config.toml
d_model = 160
n_head = 2
norm = "rmsnorm"
norm_eps = 1e-05
positions = "rope"
bias = "none"
tie_embeddings = false
init_std_o = 0.0
lr_mult_o = 1.5
grad_clip = 1.0
warmup_steps = 200
schedule = "wsd"
decay_fraction = 0.638
decay_shape = "linear"
dataset = "wikipedia_en"
Each number is 128 + 32 x the weight over its row's rms, rounded and kept within 0 to 255. Layers, rows and columns count from 0. The size above them is the row's rms in percent of the matrix's.

# layer 10 MLP up, 320x160, rms 0.0735, rows 95-120, columns 80-119
size [100  97 101  99  96  97  86  89  96 104 105 101  98 105 101  91 105 102  99  95  98  96 106 107  91 101]
[[117 118  69 163 144  93 136 176  85 157 121 164 114 106  86 142  99 162 136 198 130 141 120 114  83  82 119 159 131 114 112 144 108 102 121 159 126 139 103 157]
 [150 149 154  90 152 125 118 143 136 149 117 113 124  77  92  71 103 136 151 127 133 187  96 118 145 136 125 128 144  64 124 127  90 142  93  91 111 109 114 176]
 [171  95  75 100 118 168  95 129 173  95 152 159 155 105 181 142 148 144  97  99 130 116 142  44 149 131 107  93 175  90 105 169 173 113 108 166 139 138  93  69]
 [135 148 178 107 116 134 129 143 140 119 106  78 108 136  62  97 136 156 114 128 147 135 147 135 114 129 113  90 151  60 136 135 152 126 165 137 139  93 163 134]
 [151 108 157 207 115 114 100 124 150 178 195 161 154 132  96 120 107  98 110  73 131 201 165 145 130 165 152 104  85 106  75 107 109 116  85 111 126 150 107 117]
 [159 147 120 189 133 178  82 172 149 109 101 191 134 119 177 147 100  90 130 124 114 109 163 154 101 128 158 147 121  89 140 115 126  67 190  54 171 130  88 101]
 [149  77 104 133  93 136 177 177 113 112 104  37 146 164 105 136 111 122 131 159 111 163 149 110  82  99 142  90 144 171 124 181 123 100 191 104 224 128  82 163]
 [162 177  99 151  77  87 144 135  94 140 103 136 161 150 128  59 123 154 112  84 177  98 124 101 157 130 130  75 148 112 157  77 125 163 114 113  95 132 108 161]
 [153 140 160 105 141 104 124 159 176 119 134 130  49 190 120 155 113 182 116 108 101 139 135 123  50 173 122  99  84  72 150 159 110 182 159  73 161 134  41 220]
 [112 118 102 120 176 104 199 121 106 174 110 176 105 136 234 122 175 228 100 118 148 112  94 134 132  80 115 174 134 118  77 132 152 156 142 120 131 160 127 180]
 [133  49 107 115 182 120 137 128  92 123 109 174 138 101 123 169 116 173  65 120  90 114 141 115  73 181  61  69 169 157 125 187 117 127 172 155 181 178 168 119]
 [ 83 124 175 139 140 130 106 148 108 123 130 125 109 154 108  94 130  99 108 121 144 169 174 127 113 168 175 110  91 165 153  69 112 132 184 100 163 112 172 128]
 [130 115 158 190 147 169 155 123  77  92  44 100 120 146 183 111 132 129 151 116 135 134 188 178 110 143 104 139  86 100  71 104 128 111 155 131  75 118 145  80]
 [185  81 156 101 114 127 122 113 101 157 170 167 195 129  71 125  65  92 153 196 110 102 118 104 164 141 163  69 126 166 151 140 139 161 150 216 149 115  93 165]
 [182 145 104  82 143 124 102 112 115 133 166 103 170 119 104 177 141 128 119 119 130 111 149  88 138 164 116 181 145 122 200 156 108 124 181  65 104 100  75 138]
 [ 94  71 141 108 198 145 127 142 112 134 127  85 172 125 123 134 150 106  66 164 113 132  45 106 151 160 144 118  85  91 135 105 101 157  82 105 171  74  87 104]
 [173 138 133 188 133 211 130 175  98  61 123  81 102 186  94 130 138 208 116 104 101  83  85 135 126 119 144 103  98 124 142 199  93  86 138 122 145 144 151 163]
 [126  84  77  97 152 128 166 154 148 146 147 147 110 143  75  85 115 161 203 137 162 101 112 136  75 111 189 143 174 163 143 146 102 125 111 104 121 149 186 163]
 [132  79 138 126 111 154 131 145 137 139  87 116 161  69  97 140 150 155 159  98 120  86 112 118 124  43 138  68 140 148 121 124 164 167 120 188  99 108 121  88]
 [130 142 170 175 130 162 123  95 151 110  99 136 129 171 152 184 133 137 122 150  91 157  97 177 140 140 124 120  84 137 124 115 143 127  99 159 147 168  99 115]
 [119 169 122  99 128 169 154 146 140 173 100 174  90 158  38 128 110 149 128  95 108 152 125 116 125 129 119  95 106 145  83  98 180 172 116 169 118 155 131  76]
 [ 75  98  85 102 109  88 137 181  70 154 170 166 167 118 217  69 102 167 111 150 131  90 169  92 121 162 145 149 175 152  77 141 145 136 179 151  80 131  72 125]
 [116 127 169 119 137 133 138 153 166 148 140 139 165 128 109 166 182 135 181 148 131 193 127 128  87 150 123 150 225 111 144 107 171 143 155 103 143 146 176 162]
 [150 134 126 130 135 141 102  80 148 118 130 111  78 127 120 200  78  92 109 160 120 146  56 138 146 139 110 133 144 133 118 123 119  93 139  78 101 117  86  97]
 [ 79 153 151 107 151 145 164 163 127 117  79 116 107 112 109 138 134 101  97 138 140  95 139 107 144  85  83 147  75 104 133 163 141 192 101 104  84  89 140 145]
 [177  55  86 150 145 154  91 172 157 139 116 130 110 125 188 182 148 107  89 142 106 153  82 106  94  66 107 141 120 189 130  84 140 102 149 138 156 104 173  96]]
# layer 10 MLP down (transposed), 320x160, rms 0.104, rows 95-119, columns 80-119
size [100  93 100  99  96 100  91 102  93 101 105 103  97 103 103  94  95 100 100 102  99  98 105 105  94]
[[144 149 174 158 145 113 166 129 162  94  78 150 122  87 144  93   6 118 209 114 178 128 119 171 139 127 176 108 160 125  83  89 119 128 132 134 156 149 164 121]
 [126 170 115 159 167 116 156  41 134  88 105 133 147 191 115 104 137 106 112 106  61 159 135 178 106 165 125  96  94 111 154 134 111  97 143 175  83 123 162 110]
 [104 108 173 147  93 173 122 170  75  57  80 124 157  89 134 102 125 130 150 151 140 137 131 175 115 176 102 125  64 103 119  87 153 171  92  75 148 143 116 135]
 [145  94 198  95 157 165 140 135 132  74 150 174 132 113 120 186 228 123 134 177 134 165 133 130 180 106  72 164 101 158 129 184 124 161 161 174 100 131  91  63]
 [124  93 152 186 101 115 162 148 137 166  92 101 167 117 177 134 249 107  93 106 163 151 129 160 149 129 175 118 106 103 133  68 179 113 137 214 154 116 121 158]
 [108 102 116 143 154 138  98 166  87  88 187  54 133  80 102 131  84 181 112 141 191 138  71 109 137 143 125 102 109  73 125 115 175 143 142 138 122 106  93 121]
 [116 160 135 105 171  90  64 177 162 129 120 124 106 205 139  91 101 170  91  84 128 123 110 148 171 138 121 125  61 107 130 112 162 138 147 133 149 129 157 121]
 [118 156 147 100 109 159 134 148 133 133 115 144 105 132 121 119 125 124 133  92 142 149 102 178 130  96 154  50  94 159 156 152  71 112 134 126 147  91 126 153]
 [139 165 161 116 110 193 136 130 121 117 132 197 102  69 106 130 216 143 133 180 161 111 112 186 107  95 128 193  55 165 128 125  98 115 115 188 144 118  93  84]
 [118 131 120 176 198 161 112 113 146 153 125  96 140  96  91 123 163 126 146 170 101 162 157  83 161 158 162 168 177 169 141 105 102 156  84 171  93 115 114 153]
 [ 75  96 195 154 190 158 155 109  67 165  65 150 138  75 144 133 173 162 134 106 114 111  96 116 102 137  95  90 119 115 158 142 118 140  99 117  87 109 127 129]
 [168  99 184  84 111 153 167 119 122 128 133  78 111 152 113 158 110 205 155 149 118 124 129 118 167  81  58 126 143 154 118 111 195  97 118 135 130 112 136 136]
 [ 56 104 102 136  92 103  99 144  57 153 147 164 154 182 130 112 133  91 156  63  95 143 140 114 158 144  93 147 140 120 148 167 103 129 142 117  65 141 178 113]
 [112 112 144 178 106 133  84 164 101  84 158 136 135 185 161 120 177 135 104 124 128 170 100 138 129 130 137 123 106  84 116 104 133  93 101 193  75 177  91 108]
 [134 138 181 139  94 123 115 105 194 110 173 118  73 178 106 109 232 161 124  87 164 148 138 146 116 146 151 167 103 123 142 136 126 139 122 127 139 137  81 210]
 [165 146 105 169 139 117 163 126 144  81 178 118 119 163 218 150  99 140 142  45 175 104 177 112 158 120  84 124 156 166 116  97 172 162 166 162 102 104 146 167]
 [160 193  98 162  50 114 145 156 151  41 127 130 171 126 189 143 144 138 138 142  99 191 121 102 168 153 187  38 102 115 131 122 126 163 141  73 196 152 125 152]
 [121  71 150 124 137 134 161 190  93 102 134 184 107  83 147  97 137  98  97 164 105 116 117 130  67  90 123 159 118 122  99 102 105 140 171 172 119 185 113 144]
 [ 72 121 165  97 121 106  99 141  98 148 115 190 106 139 167 113  61  84 136 137 147 145  87 138 143 130 156 111 156 197 144 101 114  85 115 139 126 112  93 182]
 [106 138 108 156 125 148 157 157 116 166 135 122  32  71 126 141 125 147 100  78 179 153 131 129  89 120  93 106 154 115 133 172 160 163 113  59  84 180 189 136]
 [106 100 121 189 156 106 122 162 145 101  77  48 149 120 101 152 191 164  98  75 101  94 153  96 171 172 125 119 106  83 150 110  97 144  97 124 126 152 133 172]
 [162 128 139 132 142 108 151 131  73 176 163 110  73 168 127 147  46 108 137 154 104  53 136 127 172 108 189 170 128 112 121  69 139 183 121 134 139 135 127 157]
 [129 134 209 138 131 148 138 137  49 140 167 118 144 169  73 151 128 109 101 138 126  96 154  69 117  81 120  88  72 175 105 116 107  61 138 157 114 124 125 135]
 [119 100  91 160 159 155 126 142 108 163 130 113  48  91 122 133  89 153 111 137 117 161 168 130 142 146 100 142  60  67  90 113 120  92  93 181 148 127 129 103]
 [161 112 166 130 158 102 133 189 161 162 138 117 130 118 125 124 144 173 122 116 154 165 148 107 128 187  96 140 142 133 180 113 127 127 154 113 155 177 136 123]]
# layer 10 MLP gate, 320x160, rms 0.071, rows 96-120, columns 80-119
size [ 98 107  95  95  95  89  95  95 105 101 102 100 103  95  90  98 105 106 101 100 103 103  99  96 105]
[[130 120 136  89 131 103 149 118 142 182 169 209 153  77  71 106 161  57 110 146 142 154 119 140 103 130  95 135 116 141 152 105 104 179 123 134 159 147 139 162]
 [ 89 142 126 169 157 126 157  96 147 113 140 164 190  65 133 166 154 124 104 136 132 191 158 213 131  75  94 136 100 131 113 111  67  63 121 152 121 126 143 145]
 [136  95 129 106  80 121 105 158 173 136 164 116 106 122 130 113 150 164 109 159  75 167 176 151 192 138 160 121 161 170  98 131 109 112 115  97 189 128 121 189]
 [100 145 122  97 156 134 112 112 170 167  96  43  70 145 103 113 160 150 188 161 115 108 187 125  98 158 140 155 195 162 103 106 110 151 147 124 134  97 151 170]
 [138  79 125 153 183 116 126 150 162 145  72 145 134  73  96  90 141 100 130 211  92 133 120 103  93 100 126 148 128 113 119 129 139 178  95 108 159 118  88 136]
 [100 163 125  89 119 116 114 117 162 112  70 121 130 189 137 109 157 191 129 140 140 144  82  84 132 122 171 139 110 107  97 188 136 127 109 111 184 113  86  81]
 [126 133 163 156  99 191  88 116 106 125  64 141  96 166 140 176 129 174 180  87 143 107 112 138 126 169 110  60 103 110 135 132 118  84  73 169 121  62 124 126]
 [ 91  78 140 104 125 140 145  94  94 125  68  75 103 120 116  93 159 159 114  75 115  97  82 174 105 111 150 138 157 142 123 128 120 135 107 119 210 117 113 119]
 [105 127 122  63 122 129 112 119  86  76 128 147  95 178 129 164  53 174  90  81 164 178 139 110 137 134 109 175 101 153 167 123 101 119 126 120 116  86 148 130]
 [ 98  74 115 153 106 146 144 117 112 149  89  91 192 168  91 128 102 130 119 111 117  75 121 124 156 138 125  88 116  79 158 109 148 145 151 175 102 162 102 121]
 [146 109 140 115 171 157 105 102 131 122 132 117 112 101 193 176  78  92 172 159 115  87 161 128 106 122 124 136  98  96 126 144 189 139 156 160 137 210  52 125]
 [146 182 123 116 112 106 108 157 172 107 136 183 133 142 184 124 103 183 130 142 112 126 131 178 167 150 184 137 152 157 204 145 127 122 102  93 116 115 103 124]
 [162 142 128  69 211 130 121  97 128 158 130 146  88 122 102 211 134 137 159  87 140  81 113  98  83 142 125 116 140 149 107  74 120 115 112 140  86 174 120 145]
 [ 90 134 104 194  57  90 107 102 142 118 174 138 126  93 128 109 161 163 197 156 144 128 109 135 117 146 139 153  90 119 209 178 159 138  51  86 177 160  64 162]
 [161  96 138 156 162  47 129 123 131  99 149 133  83 114 136 159 183  84 137  62 161 130 144 105 147 123 128 167 199 148  96 148 165 127 129 164 185  41 116 144]
 [131 102  79 119 101 154  77 131 126 128 132 203 180 126 124 109 161  99 162 154 117 133 110  93 141 206 104 140  91  99 135 102 144  70 117  74  95  95 148 136]
 [ 96  85  96  93  95 122 148  72 151 107 150 137  83  84 108 122  87 132 136 171  94 154 102 160  97 109 193 108 105 129  93 148  82 107 119  72  98  91 152 122]
 [131 131  59  58 118 171 139  55 115 133 133 169 178 157 103 126  98 115 181 143 108 140 117 170 131 121 164  91 175  82 133 112  95  99 120 192 146 118 116 155]
 [151 168 104 152 142 171  96 120 104 101 113 158 164  79 118 162 149 131 208  81  67 118 103 148  63 119 133 121 162 132 119 124 158 153 124 129 148  69 144 104]
 [197 127  94 123 173 135 141 178 153 165 111  59 133 154 145 151 153 152 115 119 143  61 149 166 176 178  98 121 158 138 150 183 108 198 129 150 147 160 175 148]
 [141 177  86 155  68 141  79  85 163 103 132  96 148 118 182 200 121  74  81 142 148 122 146 148 140 120  95 151  96  91 104 142 154  51 131 111 127  70 158 146]
 [117 189 144 109 146 180 135 129 159 155  89 113 131  99 120 171 127 140 136 139 179 149 130  82  76 168 140 166 150 102 104 120 142 140 130 113  83 127 168 198]
 [ 70 148 147  76 128 119 123 119 164 144 154 100 113 131 156 105 112 116 155 127 120 107 118 135 100 121 144 135 126  97 121 110 148 116 133 131 117 152 150 130]
 [112  34  91  96 141  69 120 119 137 138  91 160 118 140  98 114 119 122 137 136  82 164 110  88 133 240 131  83 150  95 139 103 125 161 111 114  80 136 175 145]
 [ 68 191 110  66 117 126 241 136 115 220 163 154 125 139 105 130 101  65 119 169 119 148 122 145  97 169 109 119 122 144  97 147 102  90 120 129  97  99 213 144]]